config.yaml
d_model: 512
head_dim: 128
norm: "rmsnorm"
bias: "none"
steps: 12926
dataset: "wikipedia_en"
Each number is 128 + 24 x the weight over its row's rms, rounded and kept within 0 to 255. Layers, rows and columns count from 0. Numbers have three digits each. The size before them is the row's rms in percent of the matrix's.

# layer 2 MLP up, 1536x512, rms 0.0395, rows 989-1202, columns 192-255
108:163121150112126143139125113111131110120155133103126135107117099084057139128117129161135090145136111112069132125106120134118098121160148169120116064111187148107155113128126146141125166146136129
109:122145139128119172098120108179106104124113123086161113165087156111108155123137144125149147126115127139168099180155160119137150115127124156093162172094110145129181120104106089053073152135162152
102:153131129159134090107104110151121125166148164154127092117140148171122090108116129141064144125107157144137112141126129109172115177139099143151129153128142127078124115152107102140148145096120124
098:146102121089096125187121117152131100100152118154105108116129190138113169156136141138145153138136121169134105133164096169069158139137136099099137117113163136144152111142121161148114113079137112
099:138122116106115129198161102138171093123127119115115108098121112114124145120155164133122143113084132129124160137061114114122081129142174094145108125110126093141135122142109101137098120111152160
095:086111080111161131147158141082142135119140134093121129122116120111136126119097152124132123134138142147116144122089108100113106127142125116118133147058106121158125112152115088091144141166104116
093:087134137168136111097153139116114096150142144119114141157115129068168095114090135118150147121122151103139161136092136098111146132082132102078177129156139137158113116180165095138104090126130112
095:131086140105143108174084130080122121120157131104088135111111098164114127142094116125130095149163113164148135131117128112145150145137112138169121105134169125119108123137123138137120173095089114
097:116118077138152120093065128146093106121131119088124150121169084150138150109131168121138157142122155094145147126113152140076181132126118106099151110119112144114114087150153103122092112179114148
099:146110102132165104113149119119123093154123158090129106151140130133145163078117103118107110106082105114138151145132125096141121131112146137153141100166122094091153150141131141175125152138096163
095:160097148173118126150162144081150105101105106151108161104168113086057143137133133152148136118126128142144158135131130148105104133112146129070152082121134093128125094125131122146118117134087122
098:144130133147142109157108124154129151148172117148163131136106120122102113134096108091136134146131129112108121094125108174143140139129170132136138125098104104158162149148120125122129133124101109
111:138121094107119086089141162095092142122105120098122135129141143108158133157176137140146142148156124112135144139167141126093155145133124146126172115112125143148061118121124133118136095122078139
097:111115141132076109156159124099146132139134168078129145141119134139108067191156112097171165113173114159142087136104119124114108164110113152119138103133122113120127123185124141121080116112135089
095:113106097116162088173109124086115095104115106155100134141135148127125139179138159116115144108129121102112129143133114091140153115100145132149104090135131094147112186122124101106111127138088084
095:124124124136130191138113098140157148122088150143126139175133104165089131169170130108161147132102147135115123094133172119101133148115120096102162152165143130148185124120125121100164131099092112
096:099140095075128166085151133096107136156122134116119112117142075130173101133121103120165122140116123096102071067107125089103132151116162131134150179121085147113071157068117090143124094147110111
102:143144153119113059181163117135124128164116146120127161113131163147105116152118133115146144115118125121161134149102133094107108106137172099158165109096106110119081133170121148124122156145134097
095:134120131142126133115108072139107139105142167109154146108135120125123133143132126113121127155099127090121081110114076131190127084129132125153131099125116092153144058122142139127127126123112130
107:140151090138125128123198138166163128176108149114143132151125152166129162117123133117154117133128098133123172096137144130124131150114123099150105148163108165119108084118150109137106171134147105
097:141128124106129151160091158135149117139124133138099132115167138132136099102139153121146088121134115116107142139113110124119131179055095134168090118101130129147113154116165114126122111073108155
101:105152117118140152151159128123142145101128086138154164112094180123134162132176166114113115152136103143150121157142111099142114108151123166155127135163132108174133142153116118164086157080148091
101:087175083112111142117133144175156115132112143139126115158129115148117160100130087121126166156134130102143134095099131135124179129137128111123152150119132160153154165127146104110181096114119133
099:152146116061133165189134181105160116158089112095114160128156096112134076109115139150123102085112117083127116136108141123174132127138120100119112152124152141110142159142121150142133133113128127
104:165131165155114145131113134109158136152070121163156121121112102127148112166134136135136108166130132126146124122123135180121161098123126125142119102136138123126063137167124108123131126121144137
101:115155148108123159123130141159139150128132100139128120147117073093121121155196131115100120153149112126139100090144108154119125088098133136096102133137145151145126109120131081150098134110128152
090:111136111116122121138137143143148171154131140106131119095095125204127128193098074088133129166165135131161130154146110168130133169120102115137146160119125095165093125125150132137130148138130127
096:090134129169143120088140131115145124160142148136120144146119108136150098122161093153110150138115143148119143130132118130091107135146121121123127098158097104117126178100107120120109152121096133
103:097144147179146140107142133099119105103100114126146113139139127120112119158126103155197135145088128145138129120091152125107079123111167103134152121121089119149135141135106134147129156182110152
096:111126122109127100149113143147129109146132100141126082152144099128121142140157133099075156165106080106136125085136102165136120102139127159084150149112100132107122141116155103115127159096119111
092:151139075125157156123129133111121136137159108086150107116137151105150138109154145111187116117134134108108133139169121153201128132094136190159100121120137117161126150200126143135142121076139133
092:174118134118122166111141157116112102178162176123128142112094137109152126169108148099129137128130133106100136099127138103120166115129148135119105140089120152091158129162168147139122144101140126
098:202099140121147125088130122083104120155129091159099131141135113133139097094094137151138095171075145124102128146114133133172154109127118101103140135113134142114155097141133128079172123130077124
097:155107128125122117122147105150108131124111144106143085126124171085139161123171132117106159143099166115151123113168130103173122120108150094131130125117119127093131133149125118126101129111128193
096:142121116127129117158142154146151144124126106124150154138132141143097119154123137127134163113079049098154117139124123159152157106146163154097113117162145111148157155124113145116139107162082135
094:134173172138141106089116114142133127102112155116103178169101152131153143144118120162159171144136099089122140134136119109121154130159110119093125095155140123135137151134117148154089118145130136
098:116139125094133113135159098125173117081096135118124120133131145124112133116113115120118115129086133102128123178104138123131116090096148128102148151082112126129117189171132149106122079128169134
100:132123113147153128107132092115125137128176096122097116128130102135157145152138110136114111159147172128172115114091107102176116144164126156135122136173106106137131165151136140094165098124166134
104:107105106150125142154092087130137141102144097150114114181101145112164084125169134157070146145125186088143133099114134137063138158140133141139142107090107157110167151126140118053123106127122130
107:156108168161146109135137139105159117111113108142153130097105097113124132114096157124151112141097106127097176078091144107106096117119155139169149126094100099107103135115177147123070152117078143
097:166111116151090133150109136104128133144113106155143111109127175136127139137094159130175083103158139156169130132138153135167094131127130134132131127110141107111123141163127131098123112142122101
101:161121107108125158119138142095128122150101173144129070081167135133108161087077126127117116160109104150145115147157127136147076070147085096126110138122116096131160119200157111143160155086116090
115:160144165104130141132154168115085121117137143120120114140127144173149161112142140122112066136118125108142154091137110115106111163175104128129140156136137128172142184128147151131132128085143135
093:113123184150119142176085164082154076154121153182121123156185127119132090111120108091160115142138095108131114111119135178135153126124101155141141097078135094153094138115108135117132101115102131
091:101157101092134136111133144167110123146159169136106127124158180164154143124158130137119148117134106081155111117119115101143121156145084132108127138100086139161137152141115151192069156152160114
096:101128145102143122138142140144131137111127141119084134139144157132124072140106127142141148112106138124139149160117104114120161118159135167118126112124144154126128144121125149137153110120136098
108:133104116149134141161107078126129124118127114139124161127107127140160157126158108083103100156115114125123152139146151111153080136124148162109108134174156135084110161100150121133119159142111164
104:151137177144090138065126153173166106142170131154165146140152106097119143147135161150081132068119124129161137102171154133138128128135124113144132147161142167120152126127143106097126121137086118
102:107152176148098116136158161136134116137152148150158147163172154102106161100098101118139124177143171162116109085115106123134142119184162187108121166100156118162110137092111120103114115106067167
097:125107131101115107147138125165116129170123090127156123113137132137137149102108097133116124142159134153094091124148112107149122134146148136135132137103101140096099101162092120138131161120159118
094:116198123137107153137136117090121118116110117164160121128130089137100120152094098102163121179091159112163100116148125130098174149194106119107119174106107100160126094134097169099132106105107137
095:154091134124114124160142127100102157085110083144121121115179150084118146145140166123115158137119118169144141191143143121148145096147130102138127107079172122096143115152174099099122169131114089
099:098175111157092133066123120081089157155163139161112099145098156150144139165087081127103110165165124097150167152142141095113138141080175120096142137107114110141114119126130117125125102135126206
104:125150136144135133113134132126137096079149099119126131162122123087089117146133131102115170100102152131133088169147135087150105140148080130133109139140136146168129125144101125167105107140126120
097:107113145092145115133104157109135107115138127096069103152124145075129123132124121134081075075118153161095147174154152159119092112140107124137120104152146134099125120171087134130121139068122119
109:131156144154130158116154106129113147152150076128107158130132137140163147133143115145110142102090089135113168127151128147125156098133121118098117147129106103114161129094115121144126202144123118
109:174149110112133124174163139150151091141145125132180159090127127157117106132117146099094102128084155110181096120133130112141134144150127121134116115135116119120156122094115136119156184109134179
102:112142111146112123115156155128109133091094149136179153141118138133124122149113104137129132141166108096112132123146128135095138164143111112175138108134136128137107103089095120110136116146137175
093:103144139125128081106143159153122102195119128155121153073148122138155129134108098110070129121137139126134120142108159119193141129100147125139101125065141169070135168109145115144148109133148120
096:135144165142099112154126173125123135153130138159137102181125135149111115123131144122127134169087134125111156110145150102119129131164137099149108137096165126099110168113101092155095091135152174
100:115125142084104156151105116110124129155140131123151116076117130127149119075147179133092073124160127161123121104183108099155125119111117086150096104102135124150088124138170097158115118079106109
101:126132123157150137153168119139097129140141134156156119130163152126137157098089090105145148127123132142155121138158098116130141143120103142116193131135155111120121062133150126150128090129069096
112:106148145123145111126070149122089169146136155143090112120144125148136122122108128097086167128133122123157146133112130112150122147127114155089100145104124119122153120134173120142141119164142119
095:157156166103120125110167159141138124157135139121107100130129122139125107092141166153141119137129092097138159137131127131120140120096157170067118077131101093132141113079135148122116103039120122
096:091134153130114120149103148109112161157110128136117145114084104153126113107125120118121134139098081124103125138144136116159143089137147138110100131127127130161094142130144160145145102057116142
093:161094139161129149121146160109170136136119127129122126138153140153145134127110094101096161135134090136124152119113134179134120129098143118143081142157153157102112120175144097113117133117158113
097:140092097110137117138128113156159126127141128142117141144136144088057146153100106155135113125123168112154136143157078152180172127161145173133105169095128136126151118123116139160092101121084106
095:159166113121129108154130088107144138102204150115129111139167106149128158158119111127120091111134111122136164182071104122113083126146166122116131143143151122098116119113126124171160150111140139
103:116122139141131127151131149120113173116188148125101131145173080088120148157140134109135103140190161130116156118138158138171136121145147164130120164125109141127140137141165102104164103121150117
098:129151132078161152104162116130129150146102131120135141132147110109141150118109122126142124128110142126117101136149117135134109085167131157142101112160152101154108141100097123162139123144153132
095:112109137161094128132083098111105124136119135165119176130162191095138162120111145099116131083126146104094107122124171090115150118111148085157097105116108173142128118111121111127156142114163170
091:099136127126135160158088136090140120112166161111151142157123121131124147132112169159134112165129097140110163145139147129146137107128166102124113098129136150129165154106131148130091166136090134
110:130110133146129150128117106119113177152149165122157122108115131143115127126128085118100136147141157117144166115140128163179160124104104134118138092159159118125117139163160114103168121159153129
098:139113152099113127113121099083124122126178105147094166102110125145141083144142073106110178134154156172144118118121126141117137140146145144126175149126169132154155141092108095134107100120133113
103:096112116116116149113123117145145192145154139111121138141157081141120111184147053094068114133159132141089116149148126148149113151085122172123104183141121078139102147147097083155129127116132126
104:173153131149154104143159053120119103134108103136168088099125080098141140157081163129105148128101148106137144138142139181143112110118102119154116122142103124064154099144140139108139173154128140
095:127111083100126137077111123122132147134113163077135083084161153171216163091150123133121112073166141133173149147154126132127139122096173087149149128140106096135139131146120155141142096130137124
093:093106180120129125139118114136176063142125137099133146117136100151154129122122123121112115080143108116170133155131139113113111097129135134131166135148119113115146106098109081156133143131127119
107:121124125130130075145112102135105123096146104118151139139131102166107135074131117136141144109145191166134133114125095137103197126138100108127109132152145115165096128154125111137124156169133128
097:113161143126124123164151177107093110088149134107114128095088149095151178154123133145149173164131144110144151092106156083148155138126160115187187123127124126139106164114128152138119108159161146
092:108138156156075132089146102105116094120129111097126085113116127171145140111128097114109138092107148136147138168128133105110099119082156129130131150141126139093152089106106098139150090164153121
096:092122143111145073088138122117093155154160137164150161121135099121126092173135152110078130157110100167143136139137145155105110099090150109125124091148087139132176094133123137151082129138144099
099:147108090120145126116160152142137120150140155065108151163171109112116123145120102146140123159128111165091163154116132125145125129106108129132119140112140133136119151141190121147155159124134100
093:138143170139135138090102161115145118121135124077145121133146104134112149119115138115097147103110155135157122152128139156136156092127148143121140126087153147143107125132130096180147119185101130
104:133121152130098122099128108138193090108131132145142145139111143150147151116161140137139154106128146165108142123126111124158151159156176172146106145137149144152113142135123136140148140124144134
101:171125127142171144106148140122152107142114136127107090130115094187160114103119149101143139123129130143149114129109149132119140109128102137106094146146202126110091107122079147129070111105095065
094:101129127150138119128137146131100110139112131103146119133151102082108095156103142104127130156114195104142123139090127122140127144101168130134129181137108109143094115144140135081119140150104129
100:139127117138123102172154101116151158134157124121109126139179117170102095102092120088140179116126113112120114156141144152158132089124110156153122128135136132141089104148104108148145055091115096
092:118187161150128143141143162140114140089074127118094099148112120159089118143109092103137112106141091105174109112153104142153166137069138117110146159159132129104107121140121121143176131083099115
101:125165110084118136116131117108183096125079135142164110166108120132131155172075095135095149135129118122104146149124105178112134103111089140095100119166185109158154143101121168130148171156144107
101:103139110134152110140101157136139122130113128162157066129138135142123128085141112164123117165131156133155138108159161180136155101114130111125121143090121127126123132112129143121149111164135098
100:148139158166076149104132113127119080127124125161074139091119125135121110110136139125151100136125134164110128145111161111078103134141132093125137086118161118098095133105104142103117108153176143
097:163082131116096127138165174124092153139110158095188119111129159151177155094162097113137104120077099147161106126159151099133137150077100115112099119122126110131135128137084071162135142137119127
106:137134159126128128118134146146087126147178084129131108134106148137131099135146117096142100098146122115136098125113077114140160134141108168111115175128111106128097128124129125092160160092103111
093:156151123136150117146112146140122185139135133127102139141129134104112156115124107106076176112118163158141114124112132103124119153135117148165101126117158123143123140100135120141123129100131112
103:131125169119138097135134132148136106140140138098137091168137172124061114095111126141066130101113109111149122107119144088092166178128125110164145141172090134148151125181133131125097139125110148
096:133156110115095125128188126153101130116088112125076124154144132129125188130153086146154159105187107109133083089136094142116130130169142162170114157134160103104131143098115097169148149104107145
099:147136135080148165157112140103165141151156129091164121085103174151134156114159127154102094139156117146116150124130123141114097157142131098129153144119111091078094128152136142133154114096135106
103:106115158113121149116178210114110128143111149134134138117162129121125148116085116095094145127140096123088141145110127143131142147107135153123168147173138146162147104150128154115148124136163094
092:135125146145156092145135126101110119140188112137154143136138103111114155145152144123111131136096148134120140175152155085184110127181114072137120110121136137137095130096157100114096133159122143
101:114088139127154122125075081129131061123136126132085118121108108133137110147129093154095132134116131149128114128170150144144128075103131128139104101117102152098133160167114145199087141116119086
095:132158144154130122076131126118117129158120139151099150146122098129161088152125129123096127170127132103066103133138140125121110156116139123133124107111137187156133103080085135106147133127140098
099:130125139132127135134129137083138144144117160126075143119137152110116151134084177097159149111144131168099146129117146156151122109106157153139187130131128138088075105147139097157114124143142129
108:135089100120118107154149125083106113133109113110115123143129173139124102118124121108132118078144105163153123133111125119106130111179117136150093127083155192131136164134137170146119135156142143
090:128073107108089169128174126106138127154120134107112163071148146122156141149147121143144103138135121118142150109120109148129130132103146158088152156136125123109110154115159151123147086111142127
094:142160134130141146096125105115100146103134099103107163134092124168111173101139130062142131131186162173128148150144134116121119129131144124090134123104145145148133109106129140144107121108130135
099:111138123095146117099100108055140105110091146164115133094096132131114139134112137170132136143142148128064118131146118159140103147085121127118113126116111170093142108116097110113141133136155108
097:124117158109158150102091080127135136140072100170148137108105114112153084137143117144152118164139135112124138130118121148159113134140154101137123142116093125092155148094093168133104070125129158
094:146143123155156086079120140153160107134152112108113158148146159158101157151159107141112136166103094112140162166147167137151136136127106187140133147122138182130127110115138107102129095108105103
093:185117144143173086149127117142129147114120084126124134164124160107111161116153111136110138093098093153119105177099126114128141166150123170150128131078089142154169144124113133122150113128092148
102:122092154169112094159123114119197091097123110167130129136152135116112128122097111108111153154131103094103163209119169146107140114119128108175091077135134150132118103113137173110135096144137120
096:154187147117119146112132154138136103105106127129142118130145120125100142114137098143141105119136122154156139093084137123109161098126105164122163175120137133103155136111075103109058115161149171
095:127098087116138124093131147079105118120119147119130123097119121136152116074133114155110123087157137101094110113142092070108108118159145132125160128140103099102129128152101183121117080128102157
100:119123150116121168112156123127119165103141145109132112125121146140142131095151165135114104110103148084117131119136104119161142110150131101110121182171129152129122117134136104134090157169114171
100:118164137129112072146134102113129086136115141124127167129122097076112099151126143101110117126096139133135161144118115138113164132116121136119131103135127083155158107126134167104147136150123162
103:097123147103114111129118168088098127076110124111133145132151126099112092093120137112127157149103121100131123140132134131138141130104160130125142132136053147126130112116106132059115098102128140
105:146106155137118112150124086100113136096157126099127090144120095135106100118094143142119128137138135097109105088115118125133169158137091125190150175165089092132201156171133142159119117105085115
096:133127138082153175118077132162105122150169165133130136119078099170121124091103067114101119118102156140102136127129130130116166114147123129141132114168087151122118138151135117111100119138094156
103:146118165088136126112124088128110181145145111109176133150153111119140114100121119111119161133103136107108147132148135120104114090165123106153107156158156124122082157138154106109118129088126146
095:111144135150143141103109133155150153168152120130098087141173122128136142087155121132128103133113168120116096134111165092135132119103091090141108134164112107133112149107102084152168095160086109
100:106114174131127134139126152146117112110162156142114118083193153125159146131156141108129108115116099149068159097140120121118108105162145133142148100112109133085129157150134157121096140096124100
101:138138112092131095146135139161136135122114106168105092106160090141184112140120122123093153133150116120168114132159117110151125115118134122089125177129139143129107155098131132075087103100110109
100:136115117090145184120111117108144119177132152174153137161123142161113094199115166131159151128122130140151126118105102143111153158169110134158110178105104139129085114099098088078171130131099108
097:158162127124119137091140171161098096141136146142108104160162140120112167185164119192116149174171144120154102092170103089135184115111158128121127105142131129130108123102099118108179115114096162
097:169155110066122120072140078117154119148163125163176147118116097144074118153122100107105137110145107109112146163177181117150143109121162120173135144104136135113090102114103100128133129127121121
093:113101132135101098122156118159134106108123178150142123115125125118099156136108165127127107163111096113175116139129134106143095154119146122100110085096129114139102114159201114112136121111154158
095:120088168107140149122107109141145178141092123164102116115173145092171144105167126097126156127121143130104117126106124095105119159128139134142132126133130147162141123164184123125145124107114122
093:143132125173125149124109139155102133151133123112168091109121136117151119100090131142124159134135114161148116136156124125160153122150149145108110130114093150142138158127109135107139118139154124
107:132125118110142151136132155105144114130090124110122116105130077070107114175104167116075147121153124140131137139166076122117157147128112170166193099126130107134118132140142123139156156129080152
105:104164130133100095100129134100164099117104118034130140153125152161142141141132121150141119136114150110132184130131133119109151116102128135125124175078114138154168096134107099108088120151121066
100:125098142134133165143138114126177143151169175121141152074078119122166130126108187161089125142151113134104164116120124127178117121157157096151096138137119122066175154141091104114084166169156144
104:103120105103141142109212100123147141098117143111094113110115108138145112133194114105158112119147118147136092146152131130098128103127155110118165122158105098109115121194091084109108116085186118
099:119105128139132120145105148116141105116157083122165199137122060125129105170098106123084123144140102110154131149125108163141136078139109134127095109115151172106083128097123131110120125144161131
099:097126128165148120078080109159153151105118143142145147123098162129143092164136120124130139086114170148090155121113144157172100107108135145122137132094170111158126138082160132097097166115138119
096:114189132139161116127129109169127096147110104163147067128161148104128120125110159160144163103122130134145113128148099102153107125162155118111144156073096089162133111107146125105145079105130151
099:151176123150083128144131108177132164128150115151148120168144138091152116120130116094112153179136157130149161175103133129116128141083121104138119109132149123191141135150120127109114158134113110
097:118072139163112147094080115115164132121102135151144119153096161171147118146141149161085138098157117162158127154142137148166121124114109126129202077109154168114136123147097123120137126162131136
108:154139139131124114127128109139123111116113116145153158132126131146164122152129120172120147140118114131142090104134112139167130127102115145151085127114112150104148101147077153134106151122151135
090:131141117135202126096170143175149100136159120093134115150087111157169155098115091118140191135140146089150096118121121143135173171144138131144106185170128115132132120086109125144156135112158103
108:091075078122092134145096097153133181140126150132146115151108142137125138113117159088094141111141137104135120183149140141042161149153134129176113148143106076212130170132144176131133093072111090
096:127100204132147153101095122105143122133152125099105144173134150124082128120125131129114094125139103077105084075154119158097138108138122113174099145110082127140123123120136129143119147104134148
109:145137106131148139141149131124123097129140137126117121179163154180145145104137143142098172112088093146165153128119115116097118147135131120152147160158136102123142110111152167159126131138140103
088:162118136132138200133137098168135123107089090131117127144120129134084126144130115160130161086147104144160140190104153091130121125076111086133122133144151114102110156138132148125106126120121102
100:147121145115151118124087101142090141082169129147130117128128100082076132089133122136114133133150200161134075121143136156106114136130104142111113170111082112113129129116125090123138077098144129
102:141080128119156179146113118116127127143135096087122147131084143133162133121152121122103184130098113112135143151126111170123158124139112101136107142126154119111126084161144140127137122105157149
100:137099101149110152115140138139139108114114147138153161114149165116124064147111132153147158122127105139165136145157151139129155110144115131153107133138149167120089099096132115084157084110141096
106:139130122162140061093129129090103109115116127127121098110152193145130151108161090119105148155112135123161130120129121161098124089110137146131175111138095120134150156162139109101150104161175135
098:127146063123112131138099105152151174111096124125128142147088151121116105150131141112130141129090115117097086127145161135133108156132158104144119137136140123156130089124102127151101126110185142
101:084148097118148100143110082130148116146146130155077145144117093135120099176108089128115123124151118134131125157127118116195086129122094140115141121068085137147121119105162132141122115158121106
097:141111156148125167101191141107124142153135118136084113150119122120144078107119124122111100143155118132086102100136107108111133118080135084122136117140124108135150137090169142115147119104106069
102:144159070113117134100101165112138160124187172175125134164147130144133114172124126112128158149153123132155111147046143120104119102091098128142073150123154127104116133089105149113103095156146133
110:102118116152189105203110144129124099155125107127143126105122141113096120128087143098117137154104159117124117132130115075151118137116102213127118120138088136104149101124163125161087112136153128
106:145127175135118130153104167138171081160130158129120113128087155120099145098113165118155116109146150134122157145103129127177139152131141150164153108155121119152119120132153118163160129118127114
108:129120107145147102126140115142136153125133114156110149142127178175123125128095182123152111104139122102133135120116083154127170078123120084145139135145119110133111123150155138130120123109138151
103:136141139096082119120099095129129111112129100146138204108128160132155112135136183092119103139113149137114142138134143090064111140126112097109117120092121143153144108121146157125107133175150168
098:137129139123142131116123089150164095144125133118092106121098121134110107118106121115162178112125138131121127151126098097111117126146115125101124111129122147112116143154101155169129143158083101
096:134150133130138171139152158137111170102123140090119096126120182134140146128127165135172111096177111157087118141111112131144128149133142111134193155131127055116133166150114112125169107149123148
108:125111077122121146113136154105116110158113134149120134149128142171130117102134105163092124155150076097072094088137094177123133140136150086134121153106145142123146124107129142123092092127153143
099:096187167068124139124145135117117162120152144112127178124126133105126108109131156094143108150124140134163121134158111121152141128148118120155113138134123093108133182154135122135147104149160129
096:120143148140110155151161158115122159146114134105136122142135137134119138103116090134139157149144147096145105143109116146115149108120158056114095089161209100159106119128130140114160091104129163
084:150101141125167150078121138112144108111154139086133094100144122158172117111132122100101144105140155159140116111169113132126138106195071117135167122156149132141125112117141099161122101139121097
107:122140137139124126071160124132185138160133155122135138150144140144167080135089160138131162162119079132117114095138138149119136121136095092124170098124167108176110121150133120115090140158123094
106:112125123125160137180152126090152142140096127104177130116058152101127100161167137122149126141140122122096113129091135130164113118077122115095123096126170090141129106137206170102150133133112146
095:106123131126166143136150147115118143116168137115091112149163131166124154102084142140110096132116114116112151088119125119184130119141109100145110140168090114140123137144131149116125109106178105
098:103130157146135134136145137088174152155140123174125125122125076130140129145125162138130142171122175146094148116145092153131110163094142133086085110141132082140159153116153149090130133150103120
101:136128129137126150105128144176119139111092134143100101115105108139096112117090135118156118123120053143114111143116107158092126120148068115177113128068101128152141104147107122113126159125128142
097:147194136171152103122121155137154134106090150130100135150118126137103134153151142165152109127140170131152153127120127142133124157106088162103167120137135159140112123143139106120118089111094101
107:140074125108140142148146160112132110097116106170095085156122150102151145099119145117120075154122171129117163097138159143130153108122159161122111129144186145094155123089117109132147186128134123
090:062131115145148135103119150143147111113094117100175126118142131133103111135170147122170106102103057114131133134119116121173085093117140079167115113144139100138126129164108169109117103156079116
093:132112100096115143138108117107104133048170138117111122108138067132129145166074130127139076138151124141142123129136128166171114087146164138106145097119109103130102120142172153138157132105131119
094:116097093126075148082123130136139159142145101140120125108157135085180122106139079110086111114116152132148118142148107090068134109138105136110126125130089159124097145138099093150132138126104103
099:153095119105133124134123098103125141169169173086091089144108085162125169166169120104138086161179151134175138161090120148095133140132104128097108150153116107119112119114087108169108149133099140
105:095117084091135098129141161100104132105105142154111114089134132099126123150122172089112120115140149154163100112118099105132139131108110104124131064130151130128154139108113123146119164122132151
113:119085163170130077178154094141135153083150133170143123122145137121119058142116123125133188123160114135153101151132115130115103124137112151133104094126178139143133104137116109109102097100174114
085:122145150098122105088184122127107142131157146108144111133087124183154137159125112110135101120144112185086070106115117140114132135140157137142133158143155139173171113158132139126107142123108096
103:161124074117090099109066135110178117129135085177153135114151133117149148132137165127122117153105116130116108112121109107116111143125107135130115136131138132145151127116111120144107123121171093
100:126127111152155175132178110169130130075081172113165141122198149143107154151118090120148103135163107135161106134149119148114172103109118127171135181142135130075140144102100117116079120162149157
097:117114107127115107109133127118111105122113125119113104147136126162173134112147106078121118091164131122126095111126140107129122131087123124118116120151131133089139142131141078147147178091101131
104:098131145133114136117120091176113155161159124119157136132089127121130111145134127133176089145135131109093091111107111119143156091108147082150145132137103147148083133115152102117090123138144159
091:095126187146128108143138105136138123125087141133094188125107101140079130098076097136089093148118118158128136156100171147103111104129126130117135123117072150125104114165109104121119140142151109
093:128160113105144096096137128122103136088087141126137157115107113140098095120142160125109102075099128109146136156112125121105114089125102119117125140124147180103129140148083133144085169148110147
104:172143129135133122135081174139118107106112105123143125144120105128143131091121117058139102145132138157145138132126115140152079131157123156148141107153165120117137115088156092139131077132082131
105:149134133132112089124141146109140126129137129162150142121107125091113096109111167126150105142132146121101079135118143140133093128171090125143128095106131137120113064123115178104150168108161150
097:151111120116139164161143094124124128143082103114141141102166145100109178114104144145137120108137131095154187113114146177120118138140155124120170128091110112138115140123180138144150148154184146
096:137121139153116127135141151152117107146103140111122192163135124141147131139113137127105101124111143156109105107096111105079120179132163163077144141149119139160121137123168143113174132095171151
097:171136149180118148076136151095080103126163079109114104097131131156145145107171126133179176126107098144146129111147130147104103125146110136112148099138158174113133132122119108102167107119157140
099:081133106147114136133085111159147127112095126140127157125154144109174136128139138148105141127176119134139160136120172117120064145100117114088153100142121165124116129129155107150125122134152135
104:135133137174092154145105145140102108150090114147142087103161136077177121121170120106135128169171127137140156096137157143121102135104127091106104053135131145104106145134128142092086096138138121
104:125158082159118101139104112118142140100136103113162115136133146143142138147103173124114141142115150135081086111117105183124137126150094114105100118140122103157112132132142091105171130157111114
097:119155094139120105093129100107106167111200107102135145147128107130111143162147110144146148139146103137112133139136147174119142161128130182157135140123138144141164106105148189147124111119122097
093:112094096121123080124134085144143144129181118131118107167139138134101088161153111115114110135171145147152106144129113137156152123138125116129131117140128100149107151117122126109158163154133124
095:145112101092131140135121132083141140109128070105146103118120127157155139101135119133142127116131094143136109146089126137130117135111132105079162149131158131073122140160117118149132134129119108
099:144120155132092064138177097174114141093138096130172137127135126089139141078127145131160126130112115135122093123141147122142097141088108134166116093108103118132138100063111131082113130153137129
098:122118112157147138126096127132141114129153146129134138139117151108119122180107120147091142181168164096179153171109117113156123126125132149157138137135139137111111115120178113108148149155099163
103:106153132137113141086136138131141140151128151101108161139112096118119134119116116155128144112131092131135144123152127147117129125116157094138129121125143131122118116128138168083138111122145107
093:114122108146110133147143141119115136152145144131160120107075145163199116146116097144116081120140128135116118112114133138105123169131135124148088128136117132152098105112158079146122139143127140
105:157125124114123110090137129102110123136113133114171128152156136100149099144162138105176105144179092046123124144123145128130089145109122117138092140115110114084116139145105089150120126131128112
092:133165133124150096083122127114107134134112113128150125161075103114109103132132124119155138126115136146151128137133128083089160143126145130133132119133140147077103084154097144157098099100141170
101:096139130136156107145133140145147124133111127115116121102181100149134148152118117155185129128127189148136137130130114152119120148092123091118122129151157083106143094122103157142117147161141154
093:121167108208123123130123148123131131200160137161163128110128105138156130145097127135138156191170116162121125089148142152162182111121156130148089147117154132124044131124099172133095128169105141
096:186136124119120110122148101133084112115151111112143153118146147134166139127089127131168156169078192164116127108163139086112143095176092138134111120163142154151122101134118116130085146173114129
105:148061119126133106117129130156116124130122099092151095137172102117144083147133156158132114116151104164175126097134090121133176083134154114101152120129128143053176149181130135106123144143188138
094:139137153144149118122102167144109084134108117075151159136134145159150100125161141157104118145128102128154137162149147151126143127117151119104105103093170162085153159141134131168138114148112128
094:121130094159145132105113130132106100138120146143099130119110114168134128120139100160100111136146093152149115137136135112133111126123117143184111153107132137111102088122116162118107208124162145
096:105133079107156114142088121118110128138097080170156133142123097091117090098126099147111194121137184129184119126140115133133150145175139139148129095155090110117110142091097137101137120096161071
096:087136130098128138094166179154116142146151116112102125115105127150107120110120081170101118081125111122139124141113145144149121120130103087146165148154119118113141143148120113102113153131163151
106:118151132142094122129130159167133141142123087134129140101123131094119119112103159158139156123133172160134049130138131143124110127155127096071119127086118110120141139129141133101117056163124100
103:156131122169125145144135133158136126154111124144111100123123150141114161131103113112125122161165156133149133101113105135116142118118170107098132133116100143128118136114120132097147128161122151
095:130108118153114099116130127148086156190104110110133141145135101112125151118135149160133141134144079122163127109135148160119159135124132130090162112138122125160149109140131159103166137106127145
108:155091105109115164137142119115157160131148147124128101142216132152117139094097114134144158082134101166132100146114106122140115133139129098078150094193117100111119167089157159166105154102161108
096:108120134104132143127127114115101118152141117137102099104099147124153169108124135143141147094113129121080105117141131100151065124163107136107142129115098122127099144084133145112134152136139128
102:113129128142181131105123096122126105126111078099108147151105117182102170110118110119120139168119133136139121089138091130080121120173148154111110121156104129097130107109114113139141133136108128
098:090098079116144138129132108128167107095151122137131150119076084141107161145091107126108154104110101141126132137145101148146127112152098111161109182155151136124158101083111115150090126167129114
099:160118116133163100129133095141081174165130153123136165161108095141152089182119101170143090123168149104163160085127142143092158124143145158119148136119136139086109113127142140133141143149149138